config = dict(
    d_mlp=768,
    positions='learned',
    init='normal',
    init_std_o=0.00652,
    lr_head=0.0108,
)
Each number is 128 + 24 x the weight over its row's rms, rounded and kept within 0 to 255. Layers, rows and columns count from 0. Numbers have three digits each. The size before them is the row's rms in percent of the matrix's.

# down: layer 5 MLP down (transposed), 768x192, rms 0.214, rows 546-569, columns 0-191
# gate: layer 5 MLP gate, 768x192, rms 0.219, rows 547-570, columns 0-191
# up: layer 5 MLP up, 768x192, rms 0.232, rows 547-570, columns 0-191
down546 109:159120147173075100106105099119101101101116124098145143109134129134099070135132141115139143102113110106084143112163178143121134105106115149108131121066122118125144159101162117103119120116114148127155182118185090113156090168157117134096128127164142149129176110129109119136109113151168149120152124166126125148119118141158168125137070140145118106113084130117173086100147120141134083134103079149139113132133127091116138117132134105119112107127158122152150153107148139158134175128142108139120093124117138172078118105100161120126132089088112122110155156107120121114161116137124138094
gate547 096:123188140130128133140127184130158131121135125123076105132157122144160146091115126131129129188136129168145149108070118116133144168113107123154149137107106110177139142112141116136148130098105119119126115145122153138119108114175117131149104103159118147138094118174101062180154120150116111129099083134123148123129100130099181117133126117164077103141132166185091141132096156167118136098106114151175122104113109146091110159123137111137135127129160106102106129132123109111140123149162122099144108092092122109125157144070111152134111143123076097109136134127158124110168125117123151125
up547 100:121130144128136103112105097141116108113143113096112099124141126139144128174118131171123116145119104146112108126172091117111111149142127186135096128121143131099122155167099129124107134108165136122126128179130104115133159115097144093166108149117068168128146141174142198122081119089123121075114135173113115124121140143155157102118141126126121078158153094130174125133129169143134155146168148135126117144118143149106135125137099161129151067170112082130094143135143102141136132064114109124145146140124107170086184126128124128139123133170132109090150129141097128108164147128127107132
down547 101:129060130090095113150115158123117108115161148148095141139172143134092139147146092127130121171157154132159139159124110098110116153159122070122145136099128145198153089126112084148171155213137089117128157098151129099097147112107113100126146134143107103129156132119148146136158154151110165104144117123127125151125094118141148131128137147122152108121122120119133137126151142111142122109069077122092119145150126148161132121146131105114096122181171117147139106122087170139134089117158107154121112169155112118140169152117114125136118134125144104146143127129103123100158127135105138082
gate548 093:084148116127119136097114158119117173107152113096116104092146142133098149129135146089089139121182106083118128131133102149108094188136134101122129138165170206096122135106140103132091145124110147119154131117116118150150081093165145158092129122141124149115127134112145122117164159134141107117128106146118147122153130123133115131153113153116110117091128119095125123135151131137118148104090143167154143146130093125089098110137121131091112168126105148081141167075131106111161081120075158103140094130093134131134124137108135109097128134123119086168142071122132134157129124133098186118
up548 096:112133103128132102132156109125117108162103093111119129122184148116091144126094167115104115110113142096120143156140122107094136098125108089117092153131118131144112171114116142121149123124158146131127119075125144138109100116106093144153113106118150089183117105093103098132123180119143167130158107131121114145131146093168123177122114159111118124140096127133141133107143117152141162130162117114090126118101087144166147164121095148114100129124124047186134139142138117144122109140121173194121142165144064164111164122154109111114159133109126130142132125144161127118105112128135147182
down548 096:165103118131135128116107132115155109177094158105127132142142140149112125117140115143126090151165162109107173138139110102119154122161150136119094122169139132104107139113095156155107144108158139109101155123093122112129123090103146119105139158141119084082080160123135117095103114090147114121147134118103071143158121128111111144178123141179145151143126115143121165138131135113097083161181154090163134158074117143109120096110146126104179107099143124151143119125108128140135109083161152137108182150134151126142110140156165090130156120151147126171144111104081112118107158106125159128
gate549 098:142105140135125129161079093129118104158117131148160147138161121134128102105110143116115140079153148148116112154085114134112161139111114102146154158146136142201139123128177100112103119113145127173091145138091109101110099157166140141147126114112099075125136133110122155133128131138113107133141136139131056097125125162099126121130108139112151126103091146130181130079097120121102135167159126123139126100123101124118099093148086104130159125122142172134143187163116105133125097112079139125149180097138136132102098119095119183127102109136130130142157121122093117172094098108111122128
up549 098:141141117088144149098168101145123138122158116133109097094113158110088140087108151115151145132141143115132119156167146129126131126155124106128192143085143184112098152151163143140147145140114130134145141144119095118157140132093101147139077155121121132159089141138127108136109139098132139145079142120108123155125123090113152149083163163149127126155162094122137119161167117097124127149114135117106159151117133136155114092145123146114136097092142133086127160123160135154133165108141115169067071121129119112138173110096119121109138142154098188113117120138166097166146162115109114175
down549 093:138146105113140150129099155147119148127112090141104135115130102143153078130122104106184160122119125122133092153099128158110079169117075120098158149083111134087132124143150126120114154142108118131104092132116116073115143081136110124117059113098110123091118102110102115144132091175051144115132079126127143098138121165111129122126114094161086094115076152128098132147103143148144124124115128127149130077117109132157110114139087150136118138110132193154147154142097130116105101126133150153153140129133129123140079131124149103091158102100133103105138123119116163125124123138117125102
gate550 099:111107108176131123084114146115130138111111112124079139125150130111163112135184142094135128107119117111136140120178131165107124114120128132145140183116112113112109100147120156107089148161111095160100124126157130136087138093133079100130081136137124132108102054091114146135110127138120133130143105126168111154130126135104178101115211108151142181139143142167108153128143123163113107120090152120099135119098109127191110145129151159155126114129139110135138119093139123162134146134087131104134164124124117092138133154096143131138115124147118138153185145134165115155123166110094103115
up550 101:128120097177109150155111126191141091150119129081143128148121129131102105128123128099122095105162112157123108164148103126138118150135110117118148116132120124115143134111091112127148101142140133138099091121137111126134137137089143066060134126115141175123145103121126107131143137138125086126135121108114172141152114128117122120092134130137133147173128110131141159136129142159112088128113089074148184088147128153153131178158147104125113158114152082104069128100149155102113128133129179066163116099089110115086134146115126090151164095122142112170145135147139157158141128111102135112
down550 107:118142139160162185148135119107124137115136126125132145087092114096102159135145122171146121078148100126134135149142126155164096099099080145106134104123130165100137118085125155104094108117148171117101146127140192114104120142119111189105150158099119103149120121124147124095159129157131125123100186110123138178133132112175078116118166135137167154162102124131118111129110121102116146105096131110129160161113130152101119108119104083138141127114138096153130155139102165164157127121112158064155149105109109126140118120165076124109130118144120128112142159133085111138131126128129144082
gate551 093:123149104158100147110121089126153131094100135114137119143166129193155091071130130162068152136085108102123103120110107162141126151115147164140106135138107126125131136079139123123124122133113120118100157113114108116156100115131134144121123151119137136097073090139114137094112088111133113135136156153133170165167159121146132171136163102150086158127128136132122144120113138103115128114116151126075116108111123086123084159090151130146136114138136107162135086156057125104175128118146152143163174114121135137115150060128118111136149119099114131104134130136131079089143091121138126128
up551 096:067137107126147157113103117118170133153138128074144111110134115154130121112126102159123140189132108085126135156137132163154107139138124155129138130155136097099126111148166148146185123147118138153088187095120131118134148113140123176101112167158142148109128107100106128085118128124109122124111058123101131120124106133132108146128105116105113126098121120138111153122123116115109111082116157090130087134091091107135122144138130131121084089133129065131114106092135106107106163124110107134146148131136121131159160138139153166115162116104164147133122101116176071164111125157089125077
down551 101:112129156092162166143129146119079137104128118121137142128168117149128149175159174090112139156106158150097155111097148144125111076122099119104142112107137116101148123099053145128116128129152135121121116130158144109097129100118097108133170115106149115125127128158116077115094111091142125122126083137145170181098104114073118128127099149113132104141124105133089115121133120113156147148099164105147098109100101135101153180124118125157151112095147128168124092161113173141136124102115112129113136162157125185120120121131133091112145103102107140128118114154166140159095090114159114108
gate552 102:151104137117130109118149153144145124147153159091114131160135113102137164124123139127126109111108149118097145173137143132118130188103103129129132113111133118110108137093156153144165199141064157108103127137102153116144147102138117117074129171161129122120122158106103097122140078090109107096093118128122159101155164104167143118152096083120132129135103133146128117148169135098112152117074079110131120115112152134119115089145183116118133111111146100095152144124123127131110150176140103142105105100125132118175110102170135171099155129083094167133131149095103107123146114135131105135
up552 103:106139099119101136138100152107078144096153139182120116102147122127160140171124140124155154161121110128144130134116152141113145128127152126120086132106140131109145131123133153139067087118154124121128123122159134054143135172101145141132144147092078097144103104141131072121090174100097129133161138112169097161133122152109118076140095106153128140093084131151133117048130110164187142142120149161131145112129115148159119150095111167141124144120126089100148115119116116110138130136109132113131130157136094120135162133093115142133117153121121138116120071142165158125165124150140145101
down552 115:115160104157146144139141147095119152069137147114117116130159193122156143152149094143164132142121101099094124089115096147092156125144138130134134128106122102117145145112143122098081150175133169136115148128120097152113134140123106168132151126109100109144112089157086127133111118139123151116150172135132126095101117153142127111155142169124091169142142146132127137104139107166149159149130102102122136132114143177128137146115156147143121148117131088110113096122124139101141125074096127149131089125130084146111191164118130114129162115123119162091056112146155124084178098110168117131
gate553 088:151108099182135165118149117096137116076064159145123102136099111127143126157144151126094133142107148116124156126106151072126111070132080175146104117120159155145128149148141134124142121134117150110105123131104168107119194097114126129152104168142153100097121127087122125148103165181128134133117080164107089113135121127110110120083104114121121142080116132138149154125082107145116173094124137145168130134157145130159161163169092142151154144136136118104127162114122147115123109139117133111110143145115093124126140112104132163123111109110082159129108168136166103136139147132122098123
up553 087:131140160142143185131118094096133157166093079109100139165117082127152136104144146104080147146178132079138107171097162137131070086114101142125111135134127086147115101146123110101126101142099160150110111128135115145102109110107183185106140110110129169128131140125164100106130114139092142119131142148163129137125124136110125151139117107109091088127117142136089113131111100125123128182141134151084162105125136133138154184120133134108147123145126095122130120146171089094130132098172132138173157092105129122138113087111092100159147141142110132131135155129115122160134171118118121125
down553 069:096138108133134094134132123124140116152102118074141138112112152116126123169128131150115145127118138134114163119122157133116123117122140119217131108124154160091148094146157129097151142147141104111106145135151118100110106096107199099140104128105138161113147166161118153148120105135141115107121126150148124150146157158171087154106130172168138146110117156135106116136122149161131103165098122131129104110131163129114125122174139146083136116104125058153158107127146133102111085157097156094144124144149082126162102129144179161073134123102103134143138167116136161141138109114109151166
gate554 104:090107112093057105147136081113136109138104111151139126152136144103089096130136119136118116143117149114127134138138131104067143096142129112100126166160128154126140115151110153138167121113145126135185130114178134117101106136145140148198096128124159089092157169134095141130076127103084134123149126138120150097167123129154143129109191133185140128136168143069120143145174132120115180133133123147094088129076136128113141120100164119168128138115142117132131125110138082074106151144126146122125153119106141157130156143084112130129099104114120108134130129136141120115118138125130114106
up554 108:067160118134097124169140152094156157115130125178132124125117137137125110136128129130138121121153115121139132129126111136087156181099096128103126127110139136090117113142111167103126114141134147117155146137109147127093144100197100130117075085158087113147132177130139111183102150134122072129124133103128145153109091158129106106126107127154145167118142152148109167081142097121107115107115133103177139101106084132160149104155140082101141114110158134087081110165131090152102109135109104112117129152158100151121149107119156174144129115147139096118120124139136123136101123149155077133
down554 110:133179152116130141096098158156118144128128136173084195068107131116087128133116136141128146109099190139159119148140153186118146132152130161109095188108138118129111145137130105115135132142115160170092129140122114126111152129120119141127158101160144108104126178162109058135079112137150150139143116121140143099147152136117115134167126137146093147105101138122118150140130140111145128131156164124167153138086120121166112105145129104131103118112121148129125133113138127092138137116107073097156129153099120135141124099158188156098150128146150136154136150116165090151139131157095156117
gate555 086:112120112155172157098128125111139155121133070131110118127140126110126141103170101141097142134143131114138112132104120168169131152130103131146111176166112143132138119138117141137110153120119131158097145088164100094152090111112176101147132137132124098147122148131079130088133148091156148153148115138130099112136106128160115124107133115128141073113085125121132147092120083073129139177117138118075096109090135151110126123165073112107102129137152128165171132109154125133134110152115080120114144135113153094138150165130102142144096136089097098163110175148123115128136174136128176091
up555 084:154095080119164121164094149095118153104115137121150112128118100151126101159134144155128149118115127132139119136130164067145131158155168121164149138125151149178113104152130086170124137109136153108144131111177138120126144132166108098121094125158135158112086131137119159116100135114132124165115106143113122114111125132135110162119084129073135117090131136066112108125127187142137084093174156167178159133124112086126139149118138131132147177154118112158114113127172159130146149161139131113091129118133125155129156154074132143162077125124122162110157125131139111085152117133121142123
down555 084:110123126166077067155132119139139122167150163122164124137100148073102140115106101158098151103126140135189117105149094139108134120120131118144123132110129156142140110116129121117150113128098094144071102126143120117136141140122110157120114079120135123119133150120178136156136089124128108108124135140116150104104100127142127108149123144142084173121102164172110106117121127083131127150166128113135119142102160169112137084128141117128116137131071141128147155143103127099086128131132130123138164145110110144142145109134146201126152120171151115099125130079056139083131139073124092161
gate556 111:082115108144074125072116120143132096105106154132137149178140146144123088129168067114165132131114126117138123125110119105097146137148101102115128138145140126123123119097125117118175109167105122139087155108141140127126121129125103123146127195115123169099138129097111169145123097153124183125130145131157123097126048145163101087129108142125097145102112103161145120132105134150152124119117129110093073158087132129158185139165141100136145120101120143118142162129102100105141141178136124093134099100125134146121089134157146113143139111143111125155093114161119134168150117127125163100
up556 108:152106139110126143127116113158099134121162142104122123099174101100162127132102101132157110127148217116139130142157147116114133134142084130199128121127112124114102152102132126125133152121129113144121122156124173174128170132143149101074131100090096118143091122156136103111146073126130126176109137116110141130139119086132125109157157108137123111131136160118098192126157116143123107170157155117101163104134125135141125081126138130135174118140149112085143096136095150115115063132126116110110095103146104096161136130110078148133083104163107160111161133140134132146147146149121132118
down556 108:125099148084148113143132141157121125137127125104131110101069074119120114165101143121098102166110128139144096077142112149117169121148160120113119124156085092171118120139115140115145129064165105127122071091146159130139109114141160122103116133099110103130098126090127118119166164120084137151170135101120145126140187108158127139086165161068116163092123117119150115096101159110143096121147110130150103096141136129150162116138134160096128156107138155141091118115131108145098076116141159129168131101114126138133141098110131141140136128113138149115146113144137120081105141132156118094
gate557 087:092105127149132133147114174172152128107126171087150125204140139097120116080151160138120147154084121153168092134153144137105130134187113114138121120093130149168111090114140143095100099099079109134137133097124124111098111110109096145101163105113140107120109145140139145160118133137114133114153152167148152109130140170182159127147079136102092116104116096140097147117116127138119088127127131127105151167122095139114118131134172107107148138127101080109122127151138116109162108175114153132118119107191114147133118118092151159139140123094103136129148110114156112112081108135136144124
up557 087:171118128125145083114173168067124143142114122135136116118130128185127108126103131157107097127141124114125119105135125126144091138129168163138127119083170107168136108151131166095123116145149108106117148106144155160069128128154128198119148130169206132127135104145133119109147159123142126093145112151125139173120115139092139145084154123094133097127109108110134164139112132119124157164120107121118132119083107151113138134153073112121147164112151149096125131121132151125134156148098133112110132126086180086146141122097123166081099132089099154144108122135106134102148117100161122138
down557 089:119102131133140094067131077089091143134108120149122136139150105144106123145147156102111134128119158153164098117122135116100109148129178178130155109135102079097111121130132139156094087131132116099115126148155107119106116110122122126161118123147160130130115114149148138162123088114121168119082094140094089155121160151110098138173100113147172153133100145148107151156163125160120109110156091132125121126099130122079113159109121076122148114135081144197155192134142130112141075132123099085118137156121100137108122145111078093138138114107145138114158139133103118134139109123113139129
gate558 088:136159116147112162117123131111166131139142165126094114139126180115164116126163123121108163115136126147106136141111153152141149119126114148076113158166100100131148140131118085147111118096146118102091124094140158150091110147110129145083130091099073176101093138171140113128112100110136134128134183114167122109095162123120086122129124088123140177126088106185106139120166144132152114157118104128110145123150152162110148119139106099088122101142091131137085082157118108155122097155145145104100113127099124135149142090128095147117129131120106089148107087165158110161134110148108137112
up558 092:111079102153148130101138115118155095119135144173135129120095146117155148122158149125125083092132094099147126124109103142097154115120155098117142109058138092128123138135122140140103156114148111152115157102143108137115128174124126148133120118100113147109137136133184157165141136167130131155113135128140118118132163164085127109082158100127132131105141135099102109120108134111143124157109092097087115094124188143136128144143150093141167125123109092148119186164143117104149155121067102108128109083073160165144114121115141117101097131089131103119142143100138187135145094120109111145
down558 098:151123135122148122143151142142149137146158122080128114141095163132151085152122115120069130134145109141111139131127156141106147115117106102109081179115173087133136128078128155078131108131129127125102106126081160194158141163111117149127143112104119148129143103104148114100105125138131104166164138149113125147118164134118097116138081119101146129123126089168203143115137131133166157150123127136145115099120164151150120088129099107120167110145112133135112108126133136116132163165085101114119153080102114144167150118147127152108106143169124105112114136168107150162111133132085081095
gate559 096:110169132121181142140136111142130118142116122147140147159111152097122154124158133175126135085122105159123120128070123130164094161101132125147105090135119139126096110091129123151109128119157105168129029132102118155152124138117139165122093121119092110132116118126089107105146127127148057114134110132135122118141125118139109120101136155157131150134122137171120107139099102139141142146135106094118141151119087116146129146061116116104108151108129135145145144133129111136145083144105108098112129152146136150146164131138159127117155131132123157156152208140103081127121075187144154124
up559 091:134165056097110119135103113129140132125135123113136127109143130147142151143090122121078113165062112117090147124164180167110120136133170159109105099082147115136128149147095129099140152117120115122155135127133071144139096132171085146173151136163145164165157142151137137130143118132152134115130097163102156116159171109141099175145127119122122148136115165142157110114146160094118151142140131134171161153133104135137130121113151115135113154118112123091155110103134130156148150137098109117137135159136129124143125097181102108122110076145137124087070151163127116099134100118149117086
down559 091:146142171142093110126122153134110113091104170142136141107178141116127148099100081137125132151122122109123121104127139129093128098119184105094117151160142112127128096123131131107130118159103075146125122132145154116095165113097148103160144097107150145169116131150176112117148095137095133146137120086123091145113135128144120104125121103102151126126111110127128153067155120079111122148143097115121120143107130126124128112159170129117114127128098147132131044137144099123119115141140164164099131113112103161122121128132139089134154149123102130116095096110124098162170172056164106183
gate560 115:118099138088107129144120103117140124076123178121105143127124115119168098084115143145121147111150149127144102137140128118191134113118110155132188120080150079086124137148149145121144059104125143119148121125140115104107170145105156104114133099118147122112151123114105173150159100126168122154110139113128133107182124131153136145154114148117155159123100187165159095104120132142139104127106168134121126150134138086121133152101154118113111138108132083100117155118133144133132105133097174108117145119137123133118131132130115167137149133105156165063145138121092134064147113094119083155
up560 112:164127137163110123108145136116104155095113143112113077153122113092099079126134104119144110117117114143141159142159131139110104151132136132151122140078128105120136074151156165104160109081125185114130090126139129120134090144153120096099140094175151122109196103129112121105139156132110128103141117096162096112130138144077130142137133138124127087132107102124132085158137101143165099124144153154146124143169187114117113136138139177123121093161162105134123142112136100131132169122130167138083172097158153121144174105102118104136094111129089135115110090113115141119161113142120149108
down560 117:168121184074132087171110143143129114132132152116102131097197110132135127118102143147096131161127131116078173169124121118155178106101151132158082114136158099111142106149114178131121141127102144141106164107083124155126068134120128116129148131178115175102131125137113087172117145111108119140102131106134106141103134161106132124121083159124158108115126125111130154127161139168099119134143126122114099123135159115119132105177112075147172146099179120136147112142141160108163089127103129126104110118159104138131098113132160145113157149132109116141159103134119125104139156112133153130
gate561 102:108156124180113129180111122118144141155120111167128154116121187139157115132090059111119128114112112113091121129121153141144096075123141110117092098101109126117110076131138152133125142123076153161145114093150093152158134127114133149154152135129102137134168099126148150129129107112110139169141128121134112089171104138146147138120120131145135141154145117159087151109113118109125135126102187150167143139153104175118136145133102143128100146143095120138129164123157036120136118133161123100137147141104128099142136139082128106143151084141100136132098182143142140090092118128141140117
up561 103:138137090130114130078123155133103113122139077140127120150126113133158141154155123077121086104120143136136124132149164162103161144113083093124106153171149158192154135082129109127154121137120151121136123119127148181100144103094108137133131156129120123106068133138139105113119164118175117146108124150145151140102142090136099103116111070115125098100122143146137153136089146074162126152140103121071140114152137163103128117122141141134094121102153131134099172102111135103126113136137097122130121172141101141162129131104101085130125168127121117130180108121161160183128148128106106104
down561 098:132117143138147123122142120125144094092137129137114112144110120126099133116086154137132134138166133154097074112092130070134110120099098159118133128154146154096126176178114126115147149117147126146110083131158124173124090122138178122092132126104106118119120124116170145066125140091120164116135174160106116138103164126125125131131120115062150145116102159106136105129109143168117118116154127116142117109129126135139150140069162110082139141149159138085121148103129132154117112158108172152124117131163114158102120078139188149117142142134135142127130128115208102120171119117143157112
gate562 107:137103139173162108162078090129114134117146095137164140136110111118137095160094124147153139137182123068120157125150113148084138132116134174093119127106124116132093134102148077114137137125096110102103133139118110150104093150126131077133109151138108102088124133152167094114139130137123162121103108114146110109159098180163131111107164140112125102134115145133161116089088127120123165165115129149156173150109132092156134134129128101163099105175130149177136123161149119133117129158104146130144132143130164098128109105112133161101104100149086080099141150106114138137118171133106117161
up562 092:150109136100119130114137135136126100137140144098107140152136141129129133138134145145114105152146128172132114151155167101113144112163143116138104128143153125094108150121126131138129108129128134186149095139094138124134113110113160131128092143058144130142110147126087124087123153089134130087194126099093117094085104107071172142120146151137106091121124143130137097125157181146118104166154118136106161120109099101139158147124157140125132135072129150124095126109178149138120143116101122152128137124153133059162123107141188169121181139105139147155144082081138134142142122138104095120
down562 105:171106107098127145117119147144109120131105185139122091140138105124103131122139143107151111107122142121109126115105133106096147119144109139139114131162119135098126141104118134132186160114154121176175134179140172130105121158145129137114112087106192133136133143121092145120120164114111096100118134141126135106146099101131173116156102144142109108121148125122100132132093131137126145095165129147094087163134141145069129137090151174162125140069151105127140131133122083153154123152108137152132137081195142162112110108189164109131153141072145095176116115144139130115113109131143117126
gate563 083:111133141126155132127124133105110095098119158115136138134108135132126137133145108168152128131101141156160113128137132148131117109148145069132107173141149142138098119165137126130113134118101125121159084131182126128143072129139165116099077161154127080140131137101096153143147107085156134126092134175144126119096068103108097133108079115124087123125117115124133146107111108184122098168139078169169115098131106161131134092126118130095102152136143157119106163104182152120147085101131105121121123107143130113178142165114141144102112119142136157100151141103098106134104164126164154095
up563 091:129100139119154109108151121138081154086118150139150107148146135154142118132119172116096191136071123114138112135149134137103127148143159129114180122119132125103113121154156133158157119126127132099173132137102132155127102133146142140153188128172130130181165124162142095129125146119149128115122123109147133132135144131156137114099084128102110113134138111081133094093102093142126113131088117117115142121137109154126109166164144160159159102099160173085101119185117125126075149103110117112145071118142130130110112125146121097170100094082097092116116100109121083149143160120128139159
down563 084:121113144148075110140170112112154148141142099154105137142116168099096139105174146130124082125152158113116150165151107130157152158101132170112134140157115152155124180108124126136131080092139097140108117140105132152133130139148116143170143160171115148117134142136197143119133097132148158143115167119099157184141181154094163149149134130127155163092147145129139113116158122105137151089151140110152153129091142127108141109114141061130133112127109094158158135119105132146140130141122131153142095144166161159097104099098085101119143111114109101151108157139125155135155094101119139131
gate564 098:109134132116182138118152110170127092143139106094176094130154089108103137134129095117122081112149178083127163125123119086164090150158124143126136148112117127148105166108167085143160102144110156139123112115140120088120162145102103137110158163160144107165117101131140153116136125135064077141115119116170128094108134158117134122128094134100136113118174171165132134175172137105118132149125125116110120144110149114106159088130161094166130106120113127130116133112137085145114121149104134107149130103122109145142120123157116156119118146099085140118117165142136055092124154113126126131
up564 091:133153135166115109119106105149147138108117128149153172108116146122110136124132136085104124161138080133138117169128129132102168114114145132100122158131153148132114130178118153101124115113111097126147144132099119151130119118138121126099147109118163133105105185121121120170090129164179175103107128132110126174115140115126102137141134112109096147062148136136132072140125121118103164085107108134146153114152086126127108204139074129115111156114177128124155140152087145099117134133128092145129117114109134100158124174072151148125151169102094125109112131127102182137115100150165112116
down564 093:159110117143148121127099124074114124150125151084074171153154136137144144145098147130128094134114104152142091163165137142109111123121116134183160139119128076114120146145124126145157148102156149122106131173128130155084112138146153131160124124121118090124132140108100103190104125118132125136122151107100117139125145141161111150118135111142116152084109163123147148059121107110096162121143088126108141157120167161129079131117134159104128135105127106117105132113129118113123136067121144164119141110185155148125138164120152147113113149067119151099075071141156110129146111149150114109
gate565 101:119149114106104164110099154119110142133151160144132121131130162131122119090142097153123116121131129113104079140109121146130116125095148178076117089115141097104131125156116118127145114148113172099160126148179144137078116145126162106131122144087119137157083149108127103127119162145164143121105146097111086120146094132091117125160106125133164116160191120101121127110146123215080175132129118090097157146145126104132103106113130124104140153086123125126079169111141108121127152164135147137165134100122111146164147140116134128120145080144134117156181141127126169100125128126120122088
up565 105:109102097125134078108080114120153130139168125106151113131098121119137116121105148147135176122105133161140119154158159122116059105064195076159128147110119144129115081128107166095127134119138097125071128119120072155126131137098127116110131115140113117168116103125093139156108127089143124089146137118172147099126152168114129120151114136133125154140111110127108167127187160162103138165135169120109131103154133108144135132127122155115130107114120117128157111145154096153105135132098126117107156140113142102121124157126110069156131115134123092112148136129157134136106085114134190117
down565 109:088147101082130152116083098146076126108139136126144120080105138134114097135129145125134159116103123145163156128127122102119160127141123160155119081163170156147118146160125142107124120102104123150109127082096098153164143115135149115141144140158135141120109144132147137153123126126134152107143171147110172155134138160145084129132096130149121124087102140158131130157177101119100145121115100132138154161162098174085180131108125137097093098168131118133116176135141092145130184114106136126115123133166180120142128120135131162117130109151138138094066108129121087074148111116120097138
gate566 093:139149095111158117118064097179128131136158119112087124176145150134119163123156125130158164133131157105125116081105139154154111113146107103126130123140120181148136107111122076130141146156143152144119099127120123116126105127140120155124061086109133089128160140144125126148124150113103159115144119114145140094124138136139109111150143114149121118140114115128094116065140108179105103147145129117140141154178105139120103118141138153081156129187109156113126112104140152158124100124124108144092088139148119177121104166155138151149193104097105139165148095158155139163105153146137132153
up566 100:105133093130071132135114094124120128154148120159124173176133139158155097114121095126151118113101111110142110141131109173132139112136141146109136106115123143101150144130168139116109134154117148132173119091113118099127142134109112139114161139179098151122110155157139135135138134108165144124121119126205161112140115109148127115148085121157080157087101114122094090136132080100116104128106137122127129089094152119140132076148175145155131109116125113130116138085107122113157104094204158100134112161131144145139153104154146136147096121131198151095114143122124151173106112118120092110
down566 103:093107126163110140157087097167112180186164144136149090169118130128142137099120143124134151150150116129098151154136125142092124085112160098138101122099165150099104131107090081157129111128153111131119126126104151108148122161115084124106144139092132107133116198161129155076163127095158137125154143131131102123126124082118127090139102109149131133115115117155140102118119060123137114143128108123146129111138120130134129100124139132110171115114111153092118121106135149132129213146126148114153101139155094101087112087117095133158107109138104148114094120145128117182137127126146124110
gate567 125:181131136110081141138107141099107139109167152117134134160107137147111132115131145121136097120112108133143129062127092113122143103105113147129156162139081104100152145160130091117104132092116118100135122103148144117140167124111149106151090105096163125111181120119116116171145116127139155104131135103099134098142119162115115124112140154138133108139108199135125113110089184110102159131139100158162156116132146191133113148123127160177125125137147114105127141117124130118138114080096164161119136121106158151180074106136115131124109164125101123133125158128156142123178128109122060113
up567 123:101127117146114138103153125120095113105131134116121167118145159116083110123074122118149048126151118190112132099130109126117122157146136143144168112141156107140112090105149149112118134163142145100137139120106137101181114171131161098092120094111150133134157102134139094134114167108137118123105094118098107157108159134110104147089070129127116125158159143129119171111109106153156130102157167083136116114138123099094145075167155116111152110100094146091113163119141134155098158152161145141134117097119100121128128108125145126141120134085124105161123144109116166162156121112159108169
down567 112:109094102182116095120137091084152130137150195111136132174147120129160090062121122149132134150133131116064097140103117146173143118142131149121176124086117121096154144132148140105153124114143126102149166121150133127137124113141158176117149113112122135098155102108134122106128134135131131131103157174106092149151108113097136119149162116120186156121137102115165123115126131119097124188120129090163126137145138160099124092081104110175135154116142127127112143125153094152095166119149101081142087118131127142109089136141102124097119138116114127133121120133165115102158150130135086120
gate568 103:150135139127140107115144121119106119153131122111128149162141149107155170142114124113117125087167122160108129136139126105142136115098142108145128131128119141112106084178102127101125127128094116152147114127161156119097109120127109136111169127098119044123109125109143112136107163120194098173171146123115094106131134160156120143181171134152117089128121164132101099088119131078130103118179119112132149101144141129138114139080106119126146147103158112146125097117154089131060124119117103159139149120143166126081120107177104147100119114140144089152125121141157168167147165117119118102
up568 109:154146093150125133086124110140126126135115132165147162152152104157118172141124104116132136129160081117122120089153124128136128098133089131172115136093169145141132125154099091152116104199092078123187130131135155134153135103146126105104121131140136099154146147108160126137127103100160146118129152133131147146164101132146148137159155112081132130133130110145128132132116134140183163143117100133068161157128082083119134180141130125144131134116145123119132083136128118069118120169101172140190154141148115111109125119179125137127147100155129149135081128123139161107096153140126161126
down568 105:098141118097125090112119169125150153096105141167139124102133162108109157132144116158110120144111174159089178095059114116133106131114146147128117089152151083165136103106170196092104139126092184171103136133093117097130097166123116141151132105122168115167139103180155118145122159119143112099079116099167131126136159138087150131124160157118176123124121117159131070121116115097136109102122144136145125102135146091138115143151100110115128140119108151145114132106155153125109109137142131133151123111107106139115157137135145170105136108101115108153134135125151151109129149128112146161
gate569 146:126174138124106189105076094150089137107154195121113166178137117107094132101121148112091128148098088090117141115120107109133075130112107109105143158092126124118153125139134127171131168130100118168138144097153095145119167130155139119163130156169137130133070152097150154135101132110114087148124140148117124147149149109133133166121137184154137135116130099096103092153112162123154125158101114115139144117119132135109156090161134103160090135151155132132098154144145124097151147137122120146099169116158131126151151127143114188116125113132148125157145083110134124111109105132137103128
up569 113:070111126124162167140130159110148131076144128132116117113139142128145134114132120149178146131111123167161127112125109121158140143142108112115073178088098083135145102108146131126106118123100131140132139163149080106170167134130095133120104157129104130130139137130106111148104135146129100123128112159105153128137161149149162104111113095123116160122146107126127146147153118182155164143104143083117142128121159092101132154123114175138140117144125133147138075117094148120137093097163101093115153164112125122154075150128125141133081156153150177126117105100150142084120183191137138117
down569 121:156133188143133151125132110150165133119137167139116118143130105106123151103133085124082131145129141102161135124104114127130112132195139142159119124154154121165149132182142112161149138106146118151107133141186156132083140131100118155149165140154123141112125146103190136097130145138132153154109134109145114094116120083119165117109155131081159135127101104130097120116055163096094110142171138121099108149192126115098108112181160130156136137117135145152137091114122131130118146161075138113119132113131133097121099147114126153113121097165091102110124124140125118094123126105150171126
gate570 096:129159102141125132122150124132110128118127099134117145087108160130175151156133136149114107154108117118112139134143111130150129105141121135148124114156139141124090140148133082080099124106106120071115129156126153173112085115154071141133100112124108130166071130127134164130120127119083114120127132114118135122137143166152120133121141164131099127098134170128120073140128129130148099099091147095145130126143136079094181083122126107131109140153111134142134114143136158142173146133132177149115158157179149135088196138143103084156113111170103118108146162153129092140137117100105166184
up570 096:121163086124129134110158156140164096121163127145122096105143119122088088122106148146116134092135127114120097095151155133159134140119179101099111159118122117124175097140131154187115175089171121107120120137115138091117140100132122146116146111081111154104151124174123147127133126101130142137106135146133133148141116120124145181126178108126139115134112122165111119098117172163141104125132138169109124147091082119119131112118158161173116127112128108112076162160130106170135124126093130117167172089069102143144095121121130172096087104119122101144116131094138163087141141106116132133